config.yaml
hidden_size: 160
num_attention_heads: 5
head_dim: 64
intermediate_size: 640
vocab_size: 902
attn_scale: 0.193
bias: "none"
optimizer: "muon_variant"
weight_decay: 0.0087
decay_fraction: 0.724
final_lr_fraction: 0.02
batch_tokens: 8192
max_seq_len: 2048
Each number is 500 + 50 x the weight over its row's rms, rounded and kept within 0 to 999. Layers, rows and columns count from 0. Numbers have three digits each. The size before them is the row's rms in percent of the matrix's.

# layer 2 MLP up, 640x160, rms 0.186, rows 560-639, columns 80-159
100:557503507561531459531539548459532429502485588565473575507540467443512483511585597465479487538463626497541483497563440578540534474578477427521556498436466510469413496500554591569456485513467369467498510501470517555557451501470508453509567443
100:467557492475483472453515432424430487567495541553537476548490576438612427503570531504599505446511505461545449438488445547431552520487573534519533382598439489480503556635487530469440499546471586584519492511523422452531473571342465463556467464
105:538494428429528480529654458497547566569365460416546557480472427462525517447516510504515492530483500487471456490561497476486489429463528551513524447516559561489435479495563494468386416425480533481462500503530449550515537545410485503457443435
102:539428419522429490579522538514517564479486519535559537475545460404512440476489411465526484505522382511444380517400429493463558543505520517525422610544607491442494548507535412473505489431464537553435531431501457611466436560519512512548468535
087:563500498487499448512526453558484492510473510490465563494368454498484580451430538587526492483531552525564491561462446544536472441498518471522435578516439451471420551473588455512473524519470552483404496501547516521465485602427469533467411482
101:498404389560437493503576528508557523544546536544458459405479549489586493471499522503556517487364393406505415469523441444527535452531520558463600536557428466501443497422480547516397454517444515537492573650454500474487497517498491507500419456
095:526523539440592433500543561511410522562456521487439503474469494456514482548493426422528495578479484520485443497455505456529367463505439462489498387546556441469434427499559544511518474497459447562554510522505475508459510508497465587541439570
098:489423359451611562451527451502443522504430467432533444515548488530531509466506495515603496438553566525518548518460496539531493450510513544578505427554462520508511485482478469446503510548492419547581441521509532522564429461529450485451502459
110:486497569477501455481553565481572404597494416589473405429568469485520517432462427503530584562438507436475461469498527466522488491416476574572422521517423417595510518465573618496401548522536495626551509462495479612539459473513540525448375444
097:457477493479426497511478456595516461485472432553513585508448539468589560362511533473592513417559465573484495535493546498550464517499525522485515546490502432546479447542440506409585488525449562538478476538464391476392470514493510471502549486
103:488441492441472540420459474463454476529483448510521433491488546469578476541466447461489646496483431461544539571454483449532421453506459505559561538467503620521513502463514585409480557434511373460456559553534572508575522480498576419529462444
124:483477489471434477398464543400511576561470508442547522499611503522495418462421429471607485504537488526494530550490491597526510525428537553498489586546511541464516604488554414593486459560491465499550457560480520491462556558534502546528508425
096:464495564474571478491537464579477505495426546534462468513533567497423509467484549481489450580532447533412444489563590420555602451427535463503531560523552478507494590518504435477507513489564494562482511413387425599550523459462561449464530466
097:554455474582463483444468522548496515599532511488442526532552474573546398551474490472558486498488492548516416517513488499506522653487604469536497524613511536431510535480538526462551571528478450538430511445491550569590491484502495453517488474
098:533452453489445522545557557449526503480463469506517429494607489475419476540498542567528464518527515489499378440554498502608589503471459636526496474549488567457422450498498565482405506509464466461517560463487469529447500504601397549530452625
110:482417487428498473556476464535512457595472495492547454554443513407573323507440508519526487432605480504428463460556546531474568533479428575502518449550474540504444535577435466519467373503536377504513476474548427477562473482508573505504493483
100:511458411576543514474535563448506556537442529490500578530449466338446484434550477596421464520541524493539502507501431524539366455519458422564447579484470493426522503525488492468415526419487516563530526600474471439402457529471397478546535412
098:517426470551469486417530511547506468380535612411516558481473561568599496423510462445520509423515418439573455501496545477464508495589566537482637542482464528501535511550451443448499399555469479530521493521489324448500552524477447522503422523
094:436599475413472400561500488508481479607571507578556494507556483485504451493501484474425552560520501545486553475522464531470566509485470523587468440606544457565495561433520437423455524505423470478555575511472412560498407525399538480519428456
108:474476554552532455438521491454578615475421516477487600461472509475589574519557501557511499391471393550572542575535512499474501458479519494541479478452528530560435540456556535426403554441503468516500447510443366552480423506521418489650491453
115:438473436534457565509560493462588470526563458490534535477492495666501483501439471462517496570528502376425479471498508513543384464484470446451529452499454443485455525408494500525448527431560427442562583494508532492562588510484483537508517486
102:461488517612517545555562558484508484532548603492494537421647508531561484445531500473529543511514455561485500443430412515527496547463484498446453518562488526547536508487383510525516573461588454504511448537489626519470469471447510502379551535
099:481485438491428511489478516486504505457401545401488520532552362461531444523519498514552513573594572497460507454617485487505591517415542533543441458433563439542555450519417588524562572550437492460448500467422482567514552522498478465485532469
106:466479472559533500464618565548547568565527445515530497452497484495507495440511577523526534482505515462431515548553540504469499445478528455524460548605444478598426490534500483439456567567497536443548481516567458534522406451570467440511456466
094:394497454460524462494458622579556525529454513406637585534484478600545504517576423573491562404537528416465532442438476597538492571559541529522469500533565513495531568433485515506554521511451532509545500547419617508501539410446485427470546535
112:523510471507375533537437627502493570511481427580488494491466500459479483484482496457466479560485486507522453463478462440580570528488534533411490419528547529507555526541440472427559411563478390443529530430583478570506439461502549596531520432
105:513514593525448552520663534572459478540476524533408533633440440466534586469454482469500414587581403467431515506479451625527540541492489534523495440452501497554530515526557547516491466437575515535570541504457528518537465501418618477482483470
105:527559517552540446429485557583439494477538422470472546453562496532386588535478525464510477533480486474530429489444390549480408493472511470593446586494532488517575560472479485477510498467467578526428518501547574536436472471484416458451443383
107:477492478503468478415518558534537575554514500545606554524395515561530418393517596429476568512447488532470599597456420540486491485479469484553480451545460489442551476485583596490530502511446585466512532557516483427504443565493546451419552477
098:559469453517510438479540492589562473489491483588576530405514528500515460577485543590540507453512491555485632619481481525453532423392512490505530481514431445523439569402595545425391505481494460487496508505455469519491444580516386587490505530
101:567511578424495532506515521556446486461526550527572482479469414534540496476580504575478491555405461514467469568464496559589501517428448486553504487582508571429518446555452472488533475506465498558528476573401548519573613546540451537476545514
090:461541453429574503425569483457477506413496443577522416453457515467416468486536451422526455570426546526545422436484519347577452484455410499586432506469435421532509527560501516531549441567414452449468446515500508536493495545442479572596492587
092:567620430567517491510474603435488525592562626451459555445528496577463460458337535502461542552509516461503456514400447468493483570503558466601534478459492488453612517507544563478418417535451477576556482495541516547525514549485576466527544454
088:549450532578475441533502519531432524480452444550522528542475519481611495508620572406500476488485531478446464461515447484462408495474513490406483457518549583473544645483529540468540389530518538517616518476517393485539504494564521492455584451
101:525511510486428468549508610468567446525551495531553472554517408544538476448483472447482466534618557551454534518476481517495499512536655465494552418475579488470534565441474533488461523494561481474534459524422455523591455501470422527525418478
109:506382537526481508519634558446495414497479478512479477520517435426577461462444449498517457508552526422469504469518524506380580493483486537549412430361516427553526440460481513525499513461564494539529582441618536486495440456463535537554464523
087:567449450515613438480521486433572521450424464549565497447448552621449599470449485418432518472511548585473473458494589506549560560533470566583546484497465483445454580438557546585414555542502542391543492500561448583414463535453479494487550536
109:576478511592482520509469446483442504525587513545470559483554524505493523524449568594611465494538499465451423458555493456428589523596471539466395514546513457531509591509558537562388580620474581527482452584473496443513509466458494435516471454
101:466446413427467493528579445511515524512508566556509558490446473594445524389427543547591453557408573437501518418421528436459544514474599535450527436481528517541522472503507570576502540653427516510515507558473527509417419462553574513523547496
101:562524545512480403521526493475448495552496562498457463490573513409546495483499518400554557494551514450565505433451527398487469523507442533538422479496475561446495469511533438542562489483500482464505369536567497499480419575428630510474515585
108:419475495439526461579444450629475517446442584460486403489474482558556464558517467512548497546549551498411517484437518531539487547484443548511569527434605472484518512519495457485559510490520504565507386549455508644474545543432518534500578476
099:521515491516554550473472505512546450550477545482462463474468371567593470486500534528508481562519509500570565543560456434540378454467484598519459437540534589485486472544357531485537441502572515598500541512545494595558545485653529508488454416
106:574559441488511469449527450480497548542518476503505580534559450488606441479531504507541420535496466523526462482522477434426469376577537523447477473554415462574484435463594647590531560563463518610533514432510503452511551529458531542430493496
097:525488478473570427497590543540556521484494543434537347471507463487463498452466445512492540475466551512483582485482427450597518500453544500536437539635477487497456453529541484481563507601366418445497392466478558465533498497481518521562549477
106:514437485415443478554554557530453519454444603557502447528515502532520490562392483540481465565493531460480476439503480568607588432567476625543555492543472566573526613395525513526404499441489453455470441535388524570479460478558506494484498512
109:492480597501437421545440494442486513489501562404438510489446586496521466452391500453493447428506462455571497507523456495474490428532494461488422445442484545399546415557527431449414508461431546505531434422523434545441524514644503531440478466
120:475556480455474479539560478479434472485461493492582527380525541551476452577451497460449523498476540377475470529509486506584462379502523635456525478558511599457473523514423533447526574479487525465568490473488491373478486603450560458513577385
106:484522516529606417467542497480476554452410534454495516557455468480585574496551543397516595460556432487425500538464578527575555472571537529546495464478531549552473522520534476484466445472530537423530498513570478521474484424552555457483538411
101:515476497543470410483575476485577401513468508528512567507500483504517563558429586501498463553454462474502541514419476526559504512520554575493434471416522451470473416513544509540435557441681504501541558490462516421485564577542412579481427457
086:406604470541475440449494537375555516576456511550448549458470564482552453474555570523503566514547541488492524530493512453461500552498612459498438497530539468521538561481406465576524494419596467482638507611529442500526476481427524522504513480
102:505507491465443564467447413503470588472450515583531500533540463411554494500498548507520453507494504556479488455461504576536554538479462427495400530508437518460584493633528608563471502516478492509443423430494453554547531416545410526454464494
092:469511527510510484428554485551424452553515573530447458540446496555547540511470497472525604553390534528519488526499510562594494588558538518533507408517419502493488473550532584524545406581492535528426414521495488450478554471463630492480482567
101:584538514502516540476531491423521440495491507511534470533523570494516370435541469449407533472528586440414464463484458448427498474490470483570458544528489567388530449465505593511554511427483567531470534481535511458502454542541539479477544584
098:479566422487552584501456547445526588534410391477583467485533524469569467466565505493543530530442451499531455517495523504505455463491471460451494549500486566581469597547531448489497474409541581567463528511399570574484460571495533508457478493
108:534487555437438474512581586448517554496616475491473594499558533503507517485429503525470539489466580429456393484546445544538449577443507525520440476513395489407484493549453444485461581417406578493575521562454544460544521399489478479470484529
105:537524588530450472523551530418524591504498475505525545591487364471539349505480509494450483480480582428416591502520451539495488422417559499434486481449509439517491429485541506477482592556458551467501510507449483528552454590481566422494469490
100:489472454495459357525508610614417536477535577413483457449455516487563454473532451434491541516537468444583493537564463472593506508490484655461556529553528547565480541515444446496549492489454464467529501551486505581562623508451450527543460512
097:483425474598461415552498539517558464411440503468502463511557498528422431440554430380467457431414467498557417412526500488478546544542475569446470506509514556451511511412406524476500532443492502407451507415565515440472463530441636451586443426
096:497512449515505530480480549428537534547472430489520506427528486495543534481479606530518522509488473386458505544458493518498472452463477468633466472461494519465485537470554487437523458474512525467490497457414451408521550424447448402496473542
096:520469482522519502498511547525509530401456481526462523537565530478475462517401594572465550513477507487496504456569528359543504543502447528533511548499507514463484582510571504591481427488488486398632423431511534553506497510487500531491533483
107:569529458451482503616514529460448545443442453569539596495509522510490606445364474550457565583534514530463394480481553489516578496553445555488521486461510381586508542511440431522450505456412510488508448545516422530467509543410544449513555490
104:531533479587462523527461472566475533502492472488569423560532506511491521436490561438486596476487475513499459455433474464445559559552443495572506530398608566552528480421449432493534521511431484494432447404577553555541471504482484568605466527
104:484552464551501446502524551529502509487369381461455519535576407618548535513389395530462481479474449466430571483562530360544533509514458515544492443559544493496499610422577440534452461507469458434515427546535465588528478531532498442489482480
106:538493500526471429405405505481469510473453450540501478460495474399534374585522563569493532516545522537607544389537534514520482463524539409420463448413518478452513510519500552482479440515481469516507525518560465526555600512468406473548553479
101:501500504552475596531476542494490438455450551444503512487443456423490459515456420435504484506459518503398517505507495445473405481514566440490330451482490427504468464526490586523455511506503419544359591509508488472509488593521568490540510416
102:553482541573489490516444558554443441514499444442545527494443514506477459442416476476512545480393543475550569549436443504465599476518443520522516401405482500399493451486470515449489491594462487458505565458536550513477461537583475416476491514
105:403564409535531516405488418460478493558559436503521447467463627603455466484485484438538492607471506460484526553495575438404529523446574451582569469530496434521495494522518506482517577572462452548446541542601573538503497569400572658475501502
090:516555535542488523507465456560509477446590542407550480535324510555523482518468546456517450473536577551509482443561475501492492538492471468452519517463532566564525541535543528404429495615454514479553529518497476531451534568466504576532441529
103:497461463545495534508469483468478475433491418458475501446488616508530383477429498592417538491609581461422461468552511504534521436511531429513511488458530452448375510453504512547503403453471496454473483419527454516548519496492363501542512515
102:499583489496520522474591570578528597402551484484576413586595415467469544476505527483497555454527510427473452555464509548495508471489573493463490521504384553456535447492538620468604572514388514467496555596449492529559465568523493432457487501
106:517505466484487512534410496501408437502508524557452456465547526462431411476512463524521492519599549542486492462538434499476576538518514467561456489413521501446489529378508535544440537508559568516479468536566441470516418496414551525555467505
091:385453545563452589444502508467481457532526554423501589488508591472490534522447482519432468523511541521461512471413479457457485551592520417466565462474464485502491423537547662411525518567458538405465555446501553497482525474484551553530506471
097:538403476549537477494478539565465524478514565467578544557475427533470562569568495536617564502439470479437470540585441501594482508482539567395571483562538503432366538494540544496457584510464512444508460437454528434479548490499524556526502466
095:512501465395478595538405435573533491453469500480582521652516550562489485446502482447543530532452574558485530577415484548589515574429527493542484428443521468452515476522618542462529526550449474480504460412422501487526490514375502488497503459
099:511540467488479516509549453520455506509453484423521409408484521499524473473615449392468553425527463504431375527439441527555510511591554521585459524516592475547522518467476472485543438492477380511503510514513484588479583533584488483506559506
098:596501528501453485465462490496487569496508495538488583414502501445516486463508584524547490507509541464527427421584569507389535539432555470471493576487532523507525483442550482496378471485477411376588446389542578518595490497473494518577465472
099:441525479517534515465520546422507433383476517543475583558531430470513493522452489473441472468474517622608507464531458436554435527581525485535531512518451538508497478508561523520538557454437476527489449426426425511556490614481488434515494490
098:518454546518529476539469502436560495543478482556521612543457449435599514433504500555539464362610465544535490590522498472502516510481507444433425516464507479472594531528523528461429448495552547534524562455441492532591452485539485525497513493
108:494453565570510456502501570544439412500480505628544500627489472553532541495504508513575502548538503467404474508557561504594428379575474499542495490566506449525460489530530585511431543463538528499563487494438494487535440450485410433453428469
097:496540533421428501602420437472521554524487481469558423495521497441453469517482444464444532527601602454522473557495465465472480431472487475418388513486559424443472545454498442538502549490446474557513568472550473486529457544528522477536445559
# layer 2 MLP down (transposed), 640x160, rms 0.0456, rows 560-639, columns 80-159
098:503536478498372538470493536569515504431561624531599536510531548572566445503499420474538456438561414596501503479458573454482432483454392466479505499536411549539527524529478487494440509424576490487499504489618511453440453496517533496514520528
099:544558493538522497515495576536538454572513478546539508412513531461376543564439492511575493564480506495509540485482443460548476461532457436587474542498540532623505514479573554565485499489488485585432538540531448552404594458554439514459536498
095:452515552599455516540496610489419482433567543455419504620524514470460515546479466499489489487510484537508553575474467540509487540539464507474528534317491409456442534486445466465503581500488496505560497527577440459493435443459468579507541578
095:520544561542598567438520448463486516535501495495447545473442555526442489444526508470490482476452511452523493453520497484525512509454501464568390539417487483585529477407477538519494434463469527529562440354528420516603569516574433439509511444
095:421506526542467595458421453501545509516492496464556424548631477459491459538552450496516472537434519513533451464558554566530491430519512575473574478512546575555604533492407542539530467508477572507639602437425392409538525449543470481576508536
101:448540548482409538553499420452562462506534576579444389451441419487533514508502521531511456535547445575534501490566539504569492447532511458594497486459547576571529570534518504558558524478462490527445450524519507525464547427517476547542563577
099:554461460453549509510543410476525513496464432472479493424519560529575463569472529428623504523553588497478483556565466574584477472559507493453423493573511571467563419542448490451450537513528441467572477531499476457503460615549463451515549540
099:567537464500426534563569504480609525495544476540455444549532588434470545472497438500399452577524510483595499499627471493504427509517502501471467524508548501511371567501525541535476484447491453586523586504497439548503433544494463508564501575
109:414485534517461484450557452479518527581551542548519547517587433531415481495539538519458545547414597527513550522463409574479481483475452396487448479515573520558499574499447587463426471492542485497475497550503463503485493437528464569563502510
102:476438546508564420501526458497463502463531431415481393503556598464494551514402521473501468472441494495582501432517528577493505480484461550498477462601570561501519522473505559511453514470409524566558549557414467426543460469500441529556525400
099:524530490590496475514511570548416592465448465500559522471524573462556457430511529433557426451508595505515494563556454440455564449496524481489447499550446537540483557474492563555505458568512573470587444479505456448457435593452511470569592526
098:422493579496474522489463501440453543593578485564492463464535494522499501526459445503548437590508571551535555576562504530525450491523579527467463575568517477485479497512539503620542427521448487514483508502490501526456474500487439524560562426
098:479495383512490574428492493516563509456492479422490477518521412537497453465498518463537545519495491472504520500389459588460380446577433529526452472540404573475454485407534461509498430527540461483391508473517522489421452500472393555471428554
097:478512516582556516534469497489474480517482502428548508513467601430571500425460533492490473483501463457497531549504608466452478488505449526495473465524513414548528507474526443532463534475547528385495564590553491507469616523498595553431516472
102:437567576458575494515471496476535526442545498483449562583577559486543482510573506438546528502543465542486608527498558468525538550421563461608471540431529437531518500535567417443558502471500510494453483527484587438459486463465584533447515451
107:529517518454584553458540649432508516462643555453468525413451472530526486482499500463504430515465542526498519540558414513480536474530404523512477490482464510516504500432539498506579526524475541471512469540437537453362455463465648482499585391
097:585483524520562504493440482569483601488576536499449403564524482522472451513511499449486478482531563511490519529483555547482492554463481524510501529511577484554489503420552512484623476461456447518543427365511439380557449406450549506472525526
100:411489493501538442502454519513429545421621525464508553483533492494411497538487503416418412470564450455535487467481466544425471532500432491507472518436498452534476551465525591510455532477530471429522559478506430479507505510541609538347464527
097:519447531612470433538563500488643539559455474477534493504648574419540546500536543499402470540546462542527497516489508498553437523520485591462552551460465570603578501512525510479497561457476586553536471435541524482529490575428551485568593568
108:442500520435511548470428559542512533502540548406450435537493508566448518455471523508488407523521459433560423565547563498515551478566389515500509506498471489445530628577563413414547534476487509475497568483511491506510502442462553572542533498
109:451519528479528447456494435542441496474454535459526504611505517501542507538466599566427504477512498501535353410453463446531554555490500534488540438591542483459504483547507475486462376420420586505475515477563487470530497451443545456542474466
100:505555575527530379521489555443585453592463499514426553478431548521524496587501500524375481557603444502466430560542507509500561586597435527474454440556586525558573458432549473549544529506420533468463398405478538492548535471554463518548436491
100:495494555432522548501532508475498549582569414557460494464478532546478547489511432462484532430466463466597501544438485540501397518535494515489589480490428396451401550417466472515502491523640537531485509587449435468465421512529506529519526597
098:484520589471548441547474535590447430518449522523497526493494370479393540472490479452515547406516501459471450492533483428536516520498544423469476524393571509457556433543542402535496384393462482529565487554482523433549474511488508500463564522
093:552443560534514448618523513518544513510369603470390460450452487435549533477481518507547579523553537454587479533486523502471549468464533498497558416415530441522468493506536438456530530475572515495467459379572440485575462462488531566503488564
104:500491443420545501487466510491454513519438368524551528500515542563404564462507515505548493438512433557589486539519517508560458501586467536513552522532499476493513552535493393571476531389509581508480460497440551414483544524579540430540436509
096:477491450514411489390506496474581495522533480411526517443509529506477521492546565572529537506514522435443542490551537505545504504501608530453453490534542577421533560486531516452433578522398514510432470564475428498484463452564439514495386608
102:473415534441432523523506574386501511473361516451502495555509518507528437496634477477495433435533488468395523457550495442485583547524502527408492464528417516484532501581470465539462477495441427493522436612476443529573523417478466504482460422
099:500546464441579484457489503523494466514540593398483548588458498442512446606432563565392509519484492457517421566417483541472465418495485418608530552462403461500397521566529438469458535484474440572432492538480480537521425427476522438547515492
108:511554493515549531465492511480550500481440512553595494580591504588465481458526491495405512536492510481518387432556439648487549559583484505544415502509553611481603545502471498455428450498520553503555550521523498501477551449596563462516528531
102:464598439543546476505582524526546509566550459547515485585537487508418499534514583483475454557457458566501511472498503475467505569476587523578484441541514494431486495475489584551503564508460524490413527467507536483406491466468566448405456492
098:540483482574451506501458497527562530531436533468471598530556517476568573449419473493524468436573399408499518555527556608428558400530544475515528557551548419514494527485474509363458561431458510507510457474545550531521539513548412511441452385
101:458506527526590457465444507474494522494537468507552555511395439557583477477529495537525574488483439463456525491472576525481474564481492523433535509535580470484512458576467578512493523475389524559543479483541511626451467477549434562587481594
092:610511482482480526455485516551503526500476647527545597516497568488545438523529523556532386500517503560435514480517495555491548549483411537536410537440510582531492608449475462560524503476532459561567504544492508521556552472534467482524462427
097:507624427575461487479524499506561472511429475526442604527462515451504460500393459490570546430390498552546468551458508499487499528501552455527571538629588556554548546471417434515473512520515508618506483545488496533502485506515500486541623493
105:506467480420483523441546496521516479625451419496567433473469510457483460445467402452445534565559477436535476525552551472512555467529513494513447509525498575464576547419383526505551548492504461505447580456416473494410542558539561355505498479
098:481511523484471565463525442615512517498525552513508490463490469415472419501444548514532551500441460449508545445530513501445387542411495513552548457543466521578482435535443529489611552447453491520516492490455528422507487479576508532437432463
105:536554461560526499513470526545451513495389512508529416551453474511436495500448620566406510391437489518535529448536500562461429564525587457454572489567443535392476477508583478530516377477501525461474496495433526527554490460599535553477476536
104:572510419561528451548482389548567465518443419488480525507492504530577431560554515448497469491553485567472546577526530490485528504558362526530490519552486523556406510496469451436423474452527524522584491457471477517455542530484448521478554594
107:545513444578554504550492498517527542458518622572552570569439516495374493437546399535489461563497531560457518463517488528514527535551423370533438581487524537603511527451456483471494457531549461508427516389512529467581534440479487524466461478
104:462505527574562475503478455462499517450558510525459464572496484537426434468526530530474487561493520483531485558586500520548450448433366522435433373515422489590594576438427532510395405471529506475475548443540578443530494529489402422398491464
100:448557506506443479561517493528504560550503420553483530489484487461427542551437508466480556488540489569400426503488506576454447521459547514483564499561556504436493501565514568483427540550489462583505507564424548459501412494434568470509515541
094:519498524480493506505562483488600419492415449509599534478423438426440494518460496583564435513429456585519523533487558471665426498508509616400553390453507547571583536445539537482530472519612440524432546517417497473469530467490500485539474551
098:487464458467384558468471466479472499506539421483430560516535522565530525501541564461524451463524482542510412506501540444500465534551508555502554433431415527411491484597558487553500458464494523606585518487427583554440547490525516409410484496
106:429474527492449471515492571456521391574602409514540568467524530495477563592485449512572499556513454536507462575439544503469400474489490500473479451516543431478473434552573454513599566498468495603544579497495540464457554494477488538427429596
105:549629564526494454428465543588500523486493499553402543485463477486438435479497519535602494437530485532532521506511461533487552559412534456468453386481467474508375540481445506491558437487502390659480574440476562500537513477518530499495630534
102:525490533492417536552376407490496554423450444482511373611462570615538494480439470599441414609515558521422494536543529574571485506496516526425430482520589465485582481451569446465590511561508488500478487569431479543545521402511504478499472448
110:467506542414486460380445457534560441515495487557550464458523513522446442504441652597439501526471466537414509489469452513498445479491458472427477510506416372428464465494460568505460450500445509518452576474444428497503480456442492536545532477
095:519557560462554538521409434566430575420535485510570427426523453481466402485492498500451494503555537534507458550507525483459485487528491522501482513514519520423533580469494546562518460564437481539466531514508609570524437483451462360508468589
093:540435459502549543593502500572471532522450415498594471638526445494479530526489547602518495516425504550473444488434388565477501511504491495452514542462499563524425551515493434502552476569495550485523523440492523459493452476546395561540491422
091:445506531531649363543516498462487442460536424408421397516476443555402476485459453598495472493494520445513517538527422426509515556494512541522557513399650499522391464425498409439574536505554485448587518539483542449481465560478532448553508438
101:483475439551467594491437537526469464638467550485460444486493554447530523531525612498442560452519465528390473439551496522457414513387439451561468598493554424492524478466504484534483514558503424433540530431458574586439430523503502501522595543
095:440513549583539473517461466518494475469472572515551483484485471457525603542413440521463466424492576490535480586462544537511579457532569451399579547501511486513557452504634526455502544509571444517453496542431531531537522443557476394489506564
094:473442518337492457452480552479506477556484507487525559457479542602413484511498568552431521412409522512620545427522503555579465583453510526571542558460502483446540531543584501554447437520438563485535586538517488499485528542565526424528530461
105:527447439512568524407518509444487573522523581459472418578458465460487495514503456485396446413477524488478626445495512489410451402514545431524607506556518439561434444486434608529545497620516577482490551495509501467471551558538517502504462475
099:429484469379530472458469649485465400462534568540467465437535618563529497497518526432614445470537483541601439474444557460532524509503490527521560554501487458429404517413507503602461511499532518528458504444515513529412529401500441465544520493
106:420462455504517497474532502450527443534498494486492470572479495500447553498550529589467562562484559530466514528519478547370584532512446452464449557442468490411502539543448488470469446474561562447581615512486488515437530522433566432547551471
101:540549487422528581483426487570540494419503451558464602546494510515534531417543583478523445453550496462390551482582465452500498461480446467633533575454478458417479464475534514504515431459479571560467378523399479554506508486498407569441538501
102:559520480543488527447507483535567516467462580410407509548493501519538467472553476534420466427577455535572523465387513523442558482469407576527504520448440485573482460518561511483534508495506524481529533507508561433530514704520462607520504536
102:545531501502492474467551450494482566642550506473463415465473455551541562528550509469532485522513542543510521540445461578479460446523573494503555535509415453467485509537465456441533604521576462490362451474404492415564502472534490530552478621
099:477496437505529567399536470454409481559508529391483368511528465588541466511506532447552433438512426477573473527485447468455510450486513467465521479575495563506422517448558400540582484540528521435541505530468554530518591444580491489515537525
105:502443486474456520458485541455468434465533556506472528484474448507455518562485494499529441420482556505479496525619405572537461509529488463451437329523469433410403512510548498455498459425508497456502553520494498445524375361508490503476540504
096:453519481470522489599405410582536491443440512480450572506482504464411437444471485436481522465504567541411472486460434478546540560473492482586460450506562480518493577486491488446558461417567490469491617440553474492590476490491619507517472530
097:455574489508506446603586427562540469513454431531552502451502483511483559515483493476467562489499486580524568583500526573555508504426541537456512484483498536525535507457503537489460443408479499468568431483434463471454530470484560513507425563
101:438479635471525453513492424553467584484546478547534466529547455534478541556505562537453545533451522499562505554541448609483500464424484496504670514483446502454503577550521426511482486489604517452645391544471521451506443475469414474445481573
102:418473515514558551436536508404495467530563580496374532494376466483559562502528403496568507457455460487490529494406511521540543500468483407473561559465578444483457440426537492463532534539554486474494500473567497555483548427541535553487482483
100:486505494410490385523580515396370486474499576526538545502537486481553504532627474467580496414477562570451525504462505482423511480558430400444486524543626457536543540497467487510489575498535508480404448453525446498461495468502418495576478503
095:536410378467526494433471505418603522570440474555476496569587398507586486501606537446515543523516530455493533581567516597523489523512538472543468521593505444475510492492434487523490557470462445506507452523477488442499452505449499533490492407
102:446454507407525524514498577520525542522546464560494512576534525563500553487500479434530581473488461432567507512512488539529520561503544573553486534513454417460469394505562540450501542530518481474548495545535456533427478537459561509496504458
097:536478479546478564480431466483535426599424482553526463456394527515526528535466479473585475485514503547488550448542469465448539477466501531422466447452563413518459537525561499601431506461559493410539478455582500511479539505410527495527519474
101:527518482499545566484462478458526432620469553343481519441562494417500566558471550533509469531488568549504463547496502522433521539483553475424566451523489449541536542546526468605574459494491446533533579443510513570502519500488493528497440506
093:547584538431541461494558479542514488490553444556521477512454479436552510542508515522442509519498428484546450455496440545550552488469556562475413523542531510477546541449476462465479540431467434422553553554499435567523523467490503487513434513
097:450564546469553541463492503511503509546453457517494504438420482369519478499484408475450463525587498543592409513455458476563513535466456426598505501565506499552588450461541490456561427429520477482538503444571519521454495481487513503488571526
095:505547627540571592415537537461447533503541455469420498484443472550523480523465545500423525518588420507531484516609504430397488471532515510466441530542418539554481475536554543587434470517516495454466434513508451496508555464577463549515538570
096:503426501466569597461449520428512453447498498456475533522494549487512457371391509546510434571466450485506492542406397503508544504466473496490529506519493504426529460475505450503486483471505515556530548530506604543524496464565569474456486439
099:510599497518449445515498404485500540500500451490516415582483462538525519477482418542483556599509471472529549526440419494606505520548491530472464437504528572484449523579467460563580517525536519598523530540484397436529615470527394505486486572
099:557478439532421441555458491491444451512491522456515390463468507505547515536504560514469562506495522440391508552466499577489429533456472467506476512448529452544475590467423479518487496598560421505418550561524562490529426416568432675553553567
097:511544466490429554513410475427471516449529453463478505396501437500422491572511518519493396584475479492533538529492456580519472414614456520468571504503560490547489586452495504478539461457514472559443522480453574455491500488500461497519446520
102:568508471557473469395455457447498497551481502484425586424575406446488469565387475455494512477441516459495508517506534433435437526486496511360537492503493535623505467516366459440514507535539428418462465528508533559486533530621545567481506594
100:404494499503628496412614512453536567515470497432405543539528455477562467557447490514505480495436384533476573442468538528501419532523566496502516441488526531463484483552461501538515500499513545469529490496507426532426556535592480525562606477